Weights of a small GPT-style language model, trained from scratch on English Wikipedia: a variant of Adam for these matrices.
Each number is 500 + 40 x the weight over its row's rms, rounded and kept within 0 to 999. Layers, rows and columns count from 0. Numbers have three digits each. The size before them is the row's rms in percent of the matrix's.

# layer 4 attention value, 512x512, rms 0.0253, rows 390-447, columns 64-127
105:493474491442439560535494509580521492470489542552489463478555493491572553468521498497459503490504473530444585555554505435478489585415460533459512478462530534586481489544463530518480498485483499
137:517491542479530509415496571448522497496456526499530469476486462447505501567496508601586520506463425520604530503510515481510493463486518530539511525512492423488486438516557496549496496381433526
162:507451510523543499523540393492508490432585495548492535495517486513473491440537417504507436522504566506443479465513509498471510483511503506489513528488558578424494526455419529464567496541491470
129:522505518519535482504469566438484476497508512551539493488484495425554506471470500596594501525511476537621493493540500449463512511482496477545474501499504411515504458524509487488438490466415475
134:528504458473526549479503461476552486468514556544499500500469488429517535476537494510499456524527486533572505414508518435500495460508503472546476415532569501488543489614472479505477518490490525
127:488445474495481465499506558502525502512559478521497511534486498481407520481524504511485442469568543495589431424520495512549497466546528415573500328494481464533517515525514473526427528508518490
142:532373528431460481453615414528507502539518499551496515494549401512507502489462499412487512529489582535414520450484517491536481500477511531404515520485513437552475497568486540511520465480482498
129:496501506392436504560517483505511515458548515488481467518502555509535520496561426514484569552505485439438479530535505455516496444465540475490499470511533597494517480530404509440500512482542499
155:495567524455460530504489594497474524520451495514500468515466569430508520510493527560560512432476450492617464570518487468514483496526488441570475502501531486523519468509499453431406531535528507
093:522517548476574431535489448488493480518490465500415510481494409525505467578541479533501469532453613434486473470474499540545517444584524505463516529499490467488481498459535527523581485487386456
128:477489481575490515501517444564478492536471501556493558514488498497522491408489547423406431521509479503481492486517502516483500578518408507471494469508467468532502499496502465523511513600493464
112:493470445552404548470530455544573521486452523517509484501515508526514526410428519421394525531533432506451573505543522452499488604446443536486484429472485525538523538530531461520555488488539517
092:505527464523494507513465563513442484440581532541541518486504577432504487453498492552505455537521449532583504477557485507457493496485506477549491489511516476448465535503468527476498510494538493
137:512463534502462555475499548542517504500484498505467475488546439475479585481486489508481519518559499508481549520499497463498514561443468499475523453498488431605495479565573469524485476477368506
139:491534527366497487524496560478479508482529502467481482480500544531462482543548472558549556450462485457491465593515493497536481501514583474465546482496502538539486480452447492434428517500510484
130:493633521514499535531440485501441519494477528498508544475489545424485492490582523568536475531428443490556497560531508482463500531532458496509503631497519539429488498433465515480469505579519487
109:503522497500506541546390474517558529503453460447472491480507472530490491522575528553501555529452452400434502566500496509488501494501487524470527552525487519472521459419522512527566496475446458
150:520534498594598487559449426464545495518509497492502491487507494470434491471547473542465500562477471511524570483441519487459517481509459545527501603515514507359540465502500547576576479464470494
128:475527480517562343537459496535482493475546444444487501516504565580476493544492463487455568498533617434430500513465492545531475501506536468461491443488410495483493545500498522519508472446476503
151:492506480368444573405575532450497508415508495550521499527479455503522482521440476501532389497577496531568482474549483492524501491520571494538479445500527575513508524510465459437464543548598534
095:486531456461452538433556524536507510360467510527513507448516506501582528437424527495501494506524452516511550499561472439477489629405491504505487487482479451602476516598459486479409500498489532
123:485419512435453500468523553480548523471519526485506517531474523540501533537505506455500458460574535489511455450520492534530484430522524436528493324504531499539520517507530466467468501503569522
138:494436521353374583464572447517502512528430538480479477520506462525487470527509506468494497538519451483468481469516498487518491455476497516441499506507502534559502520495423493495517552567531502
174:518435555433412526491569439567513514470491556477463506494535492574512521459530511469507547470452464495403511533544506488514480562427515534450517553481490518543480497511403554424495498501453502
144:506559465453480489492486507489452507443557513494535529513460579526495475487527503488474449434513500490521444499536492529525504488529541448537500430509498601470501551401439479429425540583619494
140:481513495392463488496464551522537511472482572458489463507452545509454513537514546534492498512511443465565485504551503505549480496507521475534472412519480528514531492531499496498452519458546536
133:489466471465481536489532463519530504425484479492499490485548463543541487484446469490477484513508485516461566509493500500456519636435482533493473564479483533495498472520472534493514506512491487
123:538559536518569509582436487454482496442558510482451526483470536443487504523606443563557496488491537486489442483473513509474503399574529468551495496515570519419482510468479493441524495513488492
143:473484501569513560524479474504498500547514497496512545496491551463382521430591549494458475466503425516512488528487504505501514551521413473488499505508511500514514504462512505544473504572548443
136:498514543467444467511466591556532521500458509464478431505531538519578564524472483532503606477474448485435538580522498447473484535444491524491510472493489442571463474582525501497475460398455549
128:512541510554501486498499515559483525569474499510504525504536459476523499471452539524527531471408499534472558593501499464494512636484473542482504583501462397536459469497533502566458456526414472
121:519500495561500533513515416513423503540464496519472559542503471533502474504482501424475465508483577510410456449472487577484517471543449505469505524486526521466485572414521501499566512594520500
107:500444519371428497469519505521535514525451524479455514514498510548527517545492536465465516470489499487432478511552481505548497499517531503404513451523457494611501470460501493504533533525474489
108:521503500521589415517474437489471478535578440520464572476514517558502476547550492522516520474495595469422470538490487536495519481563556461412481444491471517447475501509455517540522506543469454
123:509454525394452557430521515440518488598416526537494451505507444456496463553516551508527481561473435532554503465513485476524510419495497535462554507490517462545506494517523492544500512467509528
145:490603491587564404577318545489516481527559469456460463497489566548478505505559472557459572572519537434457486504465490513482487500523476475495482439510414529460513503478525486531542472443486503
124:492429440533425573426549378519510512520475499556509506524482518505496504459486504382406457519532490508452476413496515511501511469501455511481495427493559542511499552498509484488561532562574515
098:477517524458510460480535542502511467529497468491497452463531513475487543494442522522512554446517498499478591520481493461511475561430493487475499491505457441564512447637516501488456483448513564
125:513486510459453535516519499505578529468484499530478467483487522467552503439463484525501536536515399524498551544514515387493493525464445483468457447502509533559510416625498464505537491496466479
121:495545503500474498557403485534498502611513491490431501519499549484448506522581512506446541513471527460408446534500489485530485460569490466400554479492478531568472494472517450533524533537518455
104:533471446424538440466545522457489488487541475535545469467490545471552489430455470580509510509546460514583537491561508452506493468480525480526472410509461497524483475596443480494436523471514518
118:491436451582513517484457505466500499572537469491533554513455492507475498486509535495459440419536533506526442453539490527534503500559488472463477461511462458531504487445517458550480533563512436
120:500445522495493464463538441576509486576418492492496509514510515568456478537551549446443566533414467421404496506461499514519503457489438547453524536491459530478539509477512527573536501468502489
113:493574468541543469547423578488495500527509473511526500491478578427541499464474523566529504522473443515598526538541495454462513587501456469540464510501457487493499479538501484551411508512495498
125:504505496526496497493612430518463500452536475514549486503503493531514476471441422415481470477523557548499527464432513549496499480511492516539475524510565561429519540498489513503526508542583506
132:517449499413511505430604501453529502484476484556504472523527470463526502520413464514553490526547504527559537464505502459493490487497505530494465484500509470530518481655492496497512495456486528
141:500483503555500546435528584494472505610458472569537520500503453439477498462450534498515447418504469588543505521481506485491513554481447506484512528489494406583504474534557479538447499548478463
101:473490475542513451465526498539500516522485497498546505510512478518524485499438549509451505454491477460477560541527467527477516593440478562505520552496430479506491491489492544559459478468488490
112:508453526469482558574487427551520501548444472494423552456574431505532482472583524492484512533465546459392479523537498521502470544513480512409547570468473514542465479439448546539544507576457433
136:514569569456497458545487532486462523490530520456481462468515528470511466559547469559584595472436529468478483583508492485516467445474578497490516636495505521493470466467470537458458497464467525
149:529435439513531473438577501504519499498512478566534548505482472443539494426394510490491429451538523562542526489531483479506512551528446494504474399501486432603494510596495455507447492523477441
101:504503488378421596429534556505489505376482583531502513450520502434509529490502526500504443544484395571589560488545511463494463571415531571536499493500552532545502508577488500487418513520545552
103:498530531527508482497448494524543472602476483490448515505526430530477476557510540495449523485445507483429496527410507505511505545533487515392519564517456451532471449487551470565522511552443453
132:494507517543433521523488446544547505546421509522456522492526429483483515473551529455435535618450455485424536532483507474491508565506386553420515563484506487550502460506525486549580472562459462
116:491569483467503544585457557444540523487500505500494462461494529439475526474495473576492499508510447504571529547485489454457508588499430446473474513515458521493529497541507448511449518526530468
102:491549525426474496483462580460501525509500541491520426497473581455561540508489489564556552514471411514565517524513536446453485479469519468512498452522509467550509485594539482457454509430560591
137:523579539519541427586445480535457501459522448460453505462546513511490512525577458547505612545467542469406499580472482485495481492470512493445496559481464455502492471489504566506498420455432483
121:470535464589583394527490548513482491489513436504511523466513512469529487500427526559505464516504528511580528538474473520495499580517501514545490506504415444465482513523535506569454483449467474
# layer 4 attention output (transposed), 512x512, rms 0.0222, rows 390-447, columns 64-127
093:495453504474495498406490497461487479558456476534476477578482481486456393571548511471492471441503476480532527529526557496486523408500501556469508511548480466499447509506468508547513555492470469
125:493430497471465521552503493535492499480490511476507444502476522506544545530565484553474474522530518468431377481512481551475477566479474492444511605491519553451527466579477452468496501501515523
147:535586555498544530467513508514503489532520448465500441511538496478520477478480508501526538435505542454562603539445490473558538492514488457520527385523478477608464518453511525499481463514516435
112:433423522495483566528527521531489496455502492502510418534504511518557534534594482544455481522537519480442394507481487572477521448499462449418515578485515550423544466491514494497429468441542543
122:489453531463505526515550534496494505495500409507505453508580489478543439524431501518499490475535568457494464485486466518495509507506515426446547673489505519475501456519522488470397481483468512
114:545522526507522524580517515504502551462508406460518539517561487519561482492423495502524481483487532469505424518510480500424479509535486472455473629458513519455501491499483469484458489478526515
138:542576501501537533486434471495494489544491519472502424442440586429465545512568500486503526417493487456542564500515468486514548511514525502531548528490488497584468490533444459507561474522474451
115:523424517489502490432547519461486494527472447515499527561549399493495429531456544496486410448534522485494503562534464497485487542530513475558509523506505453436444460552504494528434492538474505
139:476434471513478443535533499485505506447479513525511531490516432603540554499562510490487497588524518505431347506516514552443506485514496499474473486497522487447498506497491519540427524456526560
077:544552520541505505422522482550490577491480466407511550421456522487505621433391492520518523543488491452560529437444438492494503594515492467585524393500489461522543475538493521469515445552584471
115:506597480512528508536462501493503520451519524515473494475510602499464493473443486452525570460467525533567575487467555468507530348507499447473450462503472527552506519455513515524515493484508493
106:518503494456524497483454510488493494536522516527492468569525573458450360540471512490520467400476507515542598487523564473532482402481522531456483575506479554506497514491492477498496554513443478
076:409439519478492543576514523507484462451525440557504462568561470506545441507589491492443535489524569515449491559506534540475488402476460451432472561449490586495476523418524487524465486464508522
130:531485504473534562504473510519473507518515486464503446552451593449521406571478493543496390392474524484499448496523505516475496452511509553435491587505492555448521480538452458461501533468507449
128:553513500530482473454509492490524521489464496509510574501491385555513559474519492472526470536519469460488449535503507522455509516524508538573471373514505429440500524540519543557454501512531497
113:453462484540446466471549515511507497502470514534499508493487440590527543498464502482503589557520498499508465505441516532505545435500503437508485259497503477516515517468526536558482498485519531
092:520476526507469451393547495512474550513492540453490525492480484520515519518366477532521433537503481473554523492468476489484464592513479546550492371519507470481527495568559539508492539563543505
126:490473527464454534435519507530476480517506497513516503489472539474526527517416495517515559476504527523539518526464493481539519503470481422495550444484503536536495499482533449474543482503485494
113:535549479514513520418484498475510503521508492497489604535462520455450547456524514468506436483509423585498534519547520470506427559511541559567465501505507483437489505526482489478557479557501471
130:514508492518491442584503525497539513498486436538499462522571405543497449471567519492490533505481523444431490456500490510504517513514524489471508582498508471497484508481489505474428489460466481
083:492411492461476530473490511478492479526468482551504415626502496487459426533656508478462456411542494493445481517550591540510508372508544536441490543518505522463505484501446478506478535453481504
104:512521503499525470606511499474499511480532449461498522538627439491519414488468505515484457513477508488476473510555492496464430583518490531490484690484516515456474483499500499469474519504498511
120:549544487518518381507475496486512554521476530466499474474510419528491481510424490466508458483471529431513550527557476465515494563498552541547503435495512468503464488522523498527456529492454482
139:539508495508506462437467465474494493559483529501488441505523482482492464534586492457477498487490505459522571543537499509513499476473498574535528416536496468555456527511500531561517556516496464
130:493511503545500468527530512489523510483504448528512572559594366551501489454479506450507526548496508519519523526486530494499491492507496509550467427488506453474486525451557551537459500480493532
119:505440478506475445500517499496504548501473423524514548510569418539530488507454493481477498568518516492491431510529456511408473540493492471518489573480525481422490497548514485515466531560489550
116:527506483484510525416484482496481495537496468542478454557469522468458440502580540491471511458499505488512567479488539480521513394483494525501527457531483509547493530488480479480527538489489437
110:460473572494497516494581521500504503503502442452529521488583456531575505477443515549523475538527522473514464514461453541512496611533494446516509494512511489506507463498547543486407453509559517
123:519566501508507485519501498516493525479506515522518518480522505558540507502386475455544578501457541499587512552448526481484529378503479466489482359490495518523521548441524507558499527472499536
130:490413501459512512445500508479490484510491533504471493536447517481492432549589505521466352483557471506468429523575504536460463520502515562486464579519508513426509500598482497515502532552515534
114:489494460514474543417475497507480490485480581530464484470370592511476618525623487476500516516532449520522444499503566532493539393494502527498484368490499503507545526523478494535556519482517517
113:494619509522542494564460487500511485505537535451506508439515552457468502435436500489538544465453491525549651466475512458592518513499508513522501401504472502618494501445515550497570477479514454
095:508523489519510428506491472464522538528459534466489523462507469499480486497486476474494434524491465468540539507526484501466484573509525568563475492516512463475502499565489538539477523546488525
095:533613514568511564394519500500505544499500468486494589464476503485488618449448493457526530517526461537562523526434492475524504517526527484571507400509496449475545511489513534517489439502539493
115:500450479504466422580480501536503526511455550466529467443480453524519539527449461529507505519460511420469449456513453496457514578498503498503516554480539497510519468563488441508496493515485506
138:481446515494503530427568527514481519489525474492495610585482509447487465486383500516476392490530472593503508514504502486481427512502509528525456533492514530380517485498520470483515499539516505
113:515577502481566476612459506500504486495520528503507473475575546466469408505417517470543519425450552501542645474502513447544518465504507496485497548515466515590484490438510502498477506472452479
088:515444449479499517445469482474493485516490520539493493531404516482457551536640525486456500477511462544467426520526524520489518429468529552496518560500486511461477511507439444517547521480454497
118:480452524463474510432524521489481523512466485553489449550497515505511444575529507503474408433522536449514473529486483542477538452515529474454532566489489511420511476541497470522379500485475517
111:500541499545537487482537508494490559475469522444519574432438474544497539487338487476571444509483479499574484532454468483465513539543524456594447358489500452471537486528509542553487455530507545
095:477447521468490538453489526499516511481475463566500477589501475540502503516592499474465481490547528481455444526511522528486512431503528440442512660488500512407516486500505432505400471459482523
102:505632489538524482580511496498521539431521505488481540447551532532516542471444462468519565551457513535568486504462522483462484464517454490494468487489519520488559522446519536516479492483532540
101:551490489494486451478446477505462519544477568449508510451491528478479503503355492489520488506468477516554584514522456405510464574513513505575494462514521488528460504556526466512607532551479506
103:421464475498458513462532527512512506436486490579481495544476488564499540514572498472458541534545510532483423539464545537458513353490490428444467467477510537427533524459518485537442500455526564
115:529542492465531480526427497472518432513527517528504488494512516457444483489585539488510580436461499525479597498514524463557522497488496502492537509507475485611406522433468500478575505477446439
119:496470482470479523514465515520511484512487489523508402496458500481490527527641508535467506459518504484429458475508462523527541511499545469454559656477489516484505465527452453464453466450464478
118:483558483510517533603437483515509489462503566515492437457412575537503556499583469487516541488483501493493435494468539520489565368504479503423481461469486527518544528471462504532511489418503522
095:501481448509476504456448473502491467516492543551467468505432551480422554500648491459450570513499449576488499517511557459504494405478474512501507462509502520510509559478465477513615537514487511
102:529570501539518446393522458507496566528454556452481490462458498543480550497422493490497512513459488448601551499474505465479532464514498505573494286548503470533504499536490537554488499552553489
122:502425495533452472430545481495493481502471515473517539485458420534508586494554510507485481566524460500481439518516470545488490602498505515556509389511510416479469503534496533545523486556530496
127:490557479500500595509469511515494509447496454536493419521488569500484557484656495472475509455543511489508447480476546512472555382529503437418513628494500539489540487481479487498434480423534540
087:484373480462433468522503507492487479536454413544526426570555409535502410540552549475430534474516525438432442518543523544476525455484547483455532551494519496501440504487464453500471546479453489
090:516559471548523524454481476511488563515480544448487569414364578503461597501399489483538490486467466502589522490457474450483522482518517497570471347481493494495553508547478519516548459528507517
119:527519508506518503445487498504474535525487545483497464451423584476470471529352486509549489423476515480579571480447485454514547440513529460524505365498480483540482490520503512517544520537476477
106:485457456510476484458525520516484523447483479570494556589471434553505504506473521494450497520461527503492450508473537510449536348487493512516504428501491545426519528431488499538428533438489514
095:437372504457489477559511536486504473494480496540522492532516429520508422553559508535467425503538513470398405532571475559453486531476523500481490653488526526420481482528502483513433514491447542
138:511408508489464548349521498509461482550485528461530529552444509450462544506477499522518414432517443530491499539532494514497477550534526545580511368516526478441478490547472517531559504525523490
107:470499470500485558441471497511510477457502490547460528527423576505466572481614512479474564503528466565458446476497570480494501369476482460462476509492500531473532538472466462471565480484531512
# layer 4 attention query, 512x512, rms 0.0205, rows 448-496, columns 64-127
079:479514501539554491500483486565463434524542441509452565488480582467442450501493522507532424454500512529537562509436474574526601535543515470491416479504502483475544491485557507544524449444522480
100:448482503515584505466471509518525453556530469553510429551499515500518555508584551448468431573467509556481567495491547556499453513597570474531521466511515505502511543530507462487573523455470502
105:523529483467472459535512525547509447516474485427525436508511462596544506457417569544506479594450405450504520504505478551461566586487416488493435521474564450525543455514417478487483507464502541
095:534492538473477523464522555487442486441486554446520568467470469517481539503495493549543498430484491504464492480502484436527555505472477500555530523463498522478480451469461506481531567489541555
104:475529472525495557523538432505529494577532408545433499528485536451471462462541487503538521465543537518553435486495504536438506436513553478504484497533507485436463528479462555577494540533513487
085:507454497483531497480458560537526449563487524465517549484482447599495528533458491507462452556469537491462564490492467499507593518597550491515523466454549539547469468448545498477560498493565465
081:529513438536482579480522487452562484448491481517535436491423503497477532462521551497537491603537499509503506425578476482471473483531476549478494455520465532484520584569441489510545480496503529
084:505445454534535475521501474510475544500509454514489431451505463502521464514459439491533579513480559477473462439467499423538434443530478533543576473515448533468527586531504428465505477524533485
117:425508488538518559462451468535560509554588417554478561526491505423475478482491487446551509458459549528521527524450491519533575440536541441497508488531475482449511524501513508524466503503427481
110:467499542511499529429516513428501527442478468513456536454481494433486536549585402522525519445517562546463470537478534463566459409526519519512560493492461481491389507513579513519507521520492534
095:536490529537485501508450524551432555518514553484553548446555532481538465527581518479482522505529453484488576533505479469572505555508518533505447498494492527472451395493526575539478533531513492
104:512477438518544519494480496441472495462549488526474539525483489495497465505511479530528410492492603470503493440498475508439444462511624511450594470510498505546509518528549475396545552498537488
093:496502547466413497479513494452509491444559590510475525477486490491413541495582478547577508426566533497463394505502521519409503406538569513470542479471525508511472476550475552575474520577604463
107:510470524490525496528492496572470499454480522486579456453444516580497557477485553484489474569475467498474522487583476531506543549539521500460526450483539507557514490530461478442558465473559546
098:490526430547487513452520440473541503569533406500482479530488554454481457511431480455513544509531534470495486457444507499548582459456452498495430510512469517462556567570449488547499449512423484
097:507495492490494493534490551501467504563497507444532439543491447521495503511502551526453434564503549509481492541512462574517487545500471521512447472475546452526539423504551501510492466441535515
084:534438509508509565487481490577517541494416537407490584473541441507512465477401493442493493546502486537485567456476451519523563528469478479482481478496542492494545437440556580506503455506465497
111:502512465461512470458461459529452541496524506437501579483472500469400534501478483535526518435506499464479413450509438541512489527515535528445513447473462492473548520547507548477472471513542503
088:418541508458548509466485554515513501563550522552507503538561558477507457490494495473497498494538521526543579593454542550487523539502502508495513490557533550548480460489544494499466503457451487
106:483564559467490474418514536471502450454532540465574495532483479477473517457473504549487570413473484478520552525526507423535555542518475534551498464491481512506503524543354421467516498502567499
096:515423487471459467561473481530490512496450529453490453488470483605571455496490551518524465604530435491490524484558472494468521559529471493496503500506571523536499446492485477431489479447535537
090:501492514474496502534443481565505514464429514518561587555502532505478482460497486519507479463446432584539575546486495472516488554451481493431476555501478514544500493462584550522477438467484519
083:498458482540492466474499460520491483562445546456469505454527434484490576540423535492472515560537634507410506474440527521538479462491480501530524452498513518510480540521545473535511511519448494
079:534514525592473467534479526503530497459537470556557530487461512478463454454516514472563515464455442532548530537537525410492606475490515450513498543476504496496508484514512499485551491479505488
095:492501475486417564493510488557492484538492496518516516546541498506416492465451530520508470463471417529464600493497496527497583505486520471484463531534552500511538500490470484582515482478470515
098:527502536526527503525534510449559506497480558461385403499523466514556565559481476504443552513471473461465438559475511528455418430537447459458595557454506512544467515517460478455524492484483519
113:475443520480461507501471470582524460467461567416527512513539472586528580504460542486425429580497480499425505464477462574459537568596441556485506457524550509478510418511498529498545492492549537
090:483530493512532522488496482531519467533549496587465519545518588462487452501472498503524462438481492512586581502433433538525582523515506477498502498558487501508514483492552485570494532479480522
099:493534531437484556491457501515491530544456492544437567516505427428468520496513466497523516477501571552468507511450520524538427441478493492515506511499483493473490510467595547519498507532424474
091:529542533465505535535471494542452519560545459431468477508485555474483448471485556494481514477503499452541498503488461521497534460485525489508430556517551487478544456448502531601443542554532495
099:502471487496473513537511551493499467464486553466468428499475483536561547562551520548443464581486538537457455546534449586503481497567564494491589447488448456514461449497528451522513543502527519
102:436420516531496544504493473486517509542459535472531488492517420453487501505496447455489469492509555494461532494467511623470495453539484522424544472503521493508502510496516497428549519535439497
080:520404466529517524521475485548503461563510478425491510468527440546499458530403510465465402523451453476404499480491414522523652512551441462533530435467518491499499429420517493473497477510503483
099:539475511535530487482469490480505512419503549474474465425542439583501497518566475485494463479573516550474570529442494452516536579538513511526540471503529475547472476509497481457524472453537537
110:481548501523554576502452439476560521575550419544486536490490535461471472535451400411508551499511548515504497482462478432583479414466472435461507502514487522469511609494610502550528482494427482
111:509517541500517540465464484494512533483468581542503396455472460460561569501553506514497451559488503442546488495545480477550399462527412534595588486482461492497467512494507454459543531518532478
104:463479492537482503464449505428481489471494531495522545517504473458504492531516450457519565504547520568452590535476526504524505504491493479517442539515509518468455477464444500533433530529526483
087:467573509464481478521527506515438473505566459566569494603475563503471406480456603486479446448417492532505528540484509552511579478475502446488428507598539525485544501506482507498495493483504468
089:518535572469476514499506467462496561527500447488485561494509582441499492496466485464435522468541432476507442535551467507553453490452419444443444528478466487529520520466554453531428448585527526
096:474530485537503474601563518550493454546600455557502401553505554529482468487403548513503417477449462460537581535486505513446600554524487472516476486521503562505530487522471506484500503481499536
110:426522457522517483443580455501530489432520517523496453519487502470555501479570482528517508496528557488508396497491525549470478436573533529450601440474508554493478523500544469492554489478498454
083:528524482478496545559561508510539498505461541568428489517536478553571485467527525498482526539496519474592468433506546493475371482504499555508464533525591538473501498516446511477497515548456511
112:554489549425523465493503520436457483518414498409494538462511460460499516536524481559504531445498506484498442502521480513478444447498449534478423539468508429510548479472481508552482529507499501
103:534509505487432483502479497398496531509519476559459530505492543420460447500530393499485592414502516565513449510521526493516495449482476430456509565505515473468469534540546478551494549517517480
080:510484465481508511493516482556513507536519465438471555509538518469471497454440552518490490472526419492563552454573430549485574508564534512501486439524558504548575441547553520566431452547589520
093:493446510498525537513457450503523525452438534493495479467535426528574504481510494481481533524532546452563453453529500429499441490551534544510593453455524534481518556484437496472508544486558508
080:432565453535476531523468508524507517532579484525442564523461544501470405552469491502573550410458472594521518540492510451529552516486533468543488495539475506452485506489569533512523496490460506
078:531502500434476496537505524513517523489444505485531462496515426495509579441512457498455455535517492486512461467531493499478359528504483541535482488483523478509570528531363450484490462486497525
112:514494476500537516533527461493516490560568441464502486530534506540448459452435549481512446540468495478516537442483460513482596532502510455547452474531559525460608530553385482493483436490502559
# layer 4 attention key, 512x512, rms 0.0206, rows 448-496, columns 64-127
088:475511549481502498496517474516504420470467572487516436531562505527523436518470466532563507489435515573497527530497570473511479502535431553491460505561503552487403493452511426495536588532495528
104:462513515503471509524514510540495552504453541513499489598607486528518524500477541504545562495495495549497497514504612443554414523502471549466526492612515551498471490497560455511491499486462523
088:455499485535534505530469488509526406488499547511497412540468510479494454441507523494542467450469511499472551497537552509489500501523486513494436470489517532490491542457517418492527615545532557
090:456498463482536483516507527535478329482503477501518479468513487501535480508505535520491463510431517501463495500532512542481549512486532522433421483579516499526508498525482471524542484443503582
093:579514516510483552504486510483532555477516499516503531382405490519489586468474478499486460476521518496519486500516447476478524524475529442497572533433511452496539491513487567483484439498498445
085:471505509457491482489467506429494432492470555483551530477593466450475451506568517511509498492506511583510571546519549439494525452531492521503418488560512503515462510476525442496487519527495541
087:542498433521499506485533513453511579499537449498478526477468525500542559496500535516477536542538467468493448471511459528493525491503567484461550503503485483566576494552438564477451380461490471
078:480505519531463521510541493483521558499553428519514537545496479504434518475503501483494531548534532467514496447492413510551513476502526473510563494511443443530580496536458555513505435437535416
104:619532547467536484464502506514487615460521525499493465373428486506538568541455463521498477478474466467550446521535399477519538486510464436521604499429505489499487493484486556449483494490483468
085:544437483481451530490524531523472513552461381495488590430488498450479537468529502511478478557513540416475431473506480521500533487488536523476514478484501445557562473552443571557491383442524485
091:478483561499513480464510499525449529548583512454497530512502523478540473523536476505477495471511495560435554521475411455497541466519352512529441512472487509502410504456505491463515651539479539
089:490506466485488498500560537540527483545483446512506574405566505529420570517506485565495566529514481452517482510505548506474528504468537480476556531565482462478501499516488546557493452461483442
093:554486484502518526479479513478477467507526461525481521433442495499477521499544523502480488523510503435484419501441399493439570476508507453550491523450516434502544494526454547496477491530530459
099:430532571503564447516551497478482406528521559464547428604535530536500448505526538532507525488427470528451533536521491499478586482531483506522438494564486521447476468465448450503496550527453540
088:615498483528544506454513524432441557466490464460454544427446495484492563507541524484477444500500501486551505491483432564507518519436493432536576515439512474508603522561486599509457431513496420
093:521457487533478448492487524497531528529498560483514494582532510519533408536496548491495544519502525586460501545454528421526444481518462502474447495536509492479417538522550500501495577537498546
087:479503522496559467470492501524494425512447511452516473512564500424498449520488481520494505511474551518505500554541501535482550501533460456493521479489504477508402467480529424546531548523435488
102:546492508499510482458507486483503408511508467475504492483410464466478495503555553517523448505470518478494500498516436542432584501496521449544488515419499476486524503508474462489549543492496473
091:481514531502478506533485507529523549513506547552492501571622566528562490518479486479552529476536497537513511534527556415544394496507470521501538509519524542498460500454529464466498534544525536
098:463499525474430483562485469498512495514436554510494463594552515545547474485536543477512554492483506542511493520511548493555496479502498503508427487554515492500431510482563398470554526444525586
090:348444509491479428505523468502508475520510542461574461566561549431464456489515510485529554451486513579433599562562545475529488455511479524487424485549493544468467523417488467500503624526481518
085:454497576491485443503547492528514498462474494458537416564588523484558435503454477519536542470467494533458537550537494457522501476503426529466527502460490548508419461419578440513570568500481515
082:550501435523481527470523493432451537455511493451449566455475494475455547501505541516494433574518534474522442506445456512457513489489555494513491483537510472514624487582426570555482434480524437
082:496497590533480430543459509521555448476520492498525442548548506511539461533493470500523559517419521541495501552492533453514487472513415503473522504537482533542425502474516443511544572525466521
096:510532520545509499519500497457517473470501543513543508518552530446521461495478485522518556509502534593528518495526575466575429505515426565503521497484503538475419465472607465519534548578505502
089:457542438565524547498517514502521468527482387518445508457443471464462498473538533483482423564544485440560463478492486603438522501483587439556413543522491504476612515510455528596470423469507503
096:519490510524504433517513515455451488547442548431530496551606499494563423524468540518511528523463491588510542537471544490525505469518417502526444501515483516447427467468545356587498621571474503
090:514502595514546501511533485520534469492483533518500428469513497490482471526509460501519512475449495523502537513520509486514493508490460486553528497526465478495386485450555419519513580518429492
090:549520481497482530510489506518501562497480431500455510402393470469464555500485466546478474552559531432499410452476444557459458505526574494514552460465533523515497469517534578441552420470505449
094:525517514527565528472474494466487489500523484469487469472453539458475465544521424474482462503512511481465535486455460455447522483484492437553521516459459480504476507477519501476505581516474510
088:516440489543469479479530523506479438564439536471538530512537512532494501515550527506497542578479480503445470473533597487499469472484518571459389457600563450463544514471440471571508525484472537
100:579509454513543546452505499463450519523549448494458513402454493527476563531544484543487509617551482468530431513503435537509455508496515437491523511515507422493517505501452571605470441533497436
091:509518560506570488490505476521485393527505529483548396526504476475482467516520515545516486479452511515472496528532531500510516504542488504520467479544502537483439519459509417492521576496469539
095:437498532488484449511510508519522508513518536448539454603628505528516502499484560502514586491512523528497559537503547478564417508513468563424447484573527502555469472513525447539505548504499516
095:602541536476461512441522504516468544485449453495484450460453460486455520533498492509443509490519469461551480497477384584486557515493526430526549522432530444545513508532468509442500437432454435
094:455537477552486486492463490514533462545498421519492480534443474497449547516550564529492485536482497424482451438498395588453543495488588427507489508531427446504569490506434531481499412435519452
097:467467497461474472455422490481493569509491576525498514557588483433546479489468468505527517467574526504493446471489519470588439482519412473459560493517475519528468468483563421511461547541487500
086:440502523487485474553503469551484530535523577551521468583552506552545443495452430496553551451444511559480518525524584433590488479521413526506558534549565543484373460480554419505524563500470588
096:514534468506578499464490495502490535510536434509503485475418537501424508486542498497480443508513512420542442490502416548432510491482560468536488524393492477495586464501494525420476452470500472
087:478519559553527503601519491486508433472529519467523372546515519553516472474519453521554488453421533573483560546492540487528506492490419520509447533499493554449417533418593474510512568491493531
093:549533489562481501485506525501457490516520499517484525516488501503484513448528466515477440502480487483526535505495513548440529488498565411568536525555503469480505500516459504534465466424495415
094:502531475505525511522500493516499658512515508512451590477486517512477536492484483500448545486563516493523493475480464494515460497465515508485567487453502513517521499496529532487482427501515469
104:557495427496489558474472513523521430504465476501498578407389484462431543497523518505470430537579490424500457464525457545446501492500597476518474483497494473517569511522446578510499436497512493
092:558516479540494550494515504517530544453491426537426543454406496471449541464516442521480491547498481394491429496515488534443509502480551449530596498413504481512594511567484529478509389438500476
087:555516520539531502494480438450538451485482476458519446509519495490499475527522471519553488501466486559489543520506465464474542496510450489564487502528475489480433497457537468484522559523502545
089:499493459516517533457477534548507416570501415487504574430517492499404546502473524489429495531562526469497508502492436569474534536514569457577480482541439477534580528520463549571467501482526473
093:448509501496498476554496478516539522480472507485461433541537481476547484552451437527565535482479484562513522552520547439527484490525413497489510486519525470520400502446555459490542552536453530
089:506484425500487487492518526529498557504505445539494529479451494501466540467519542472462487544565466470520471481493446512472489503469576486476466496468432530503618504569432580532480402429537502
091:437491504496524515571501501502548486502488553484544438587554524524521447494492525500518549455447511564551548513509583474530479514476451530544464506559496541485446522496553441487498510527461532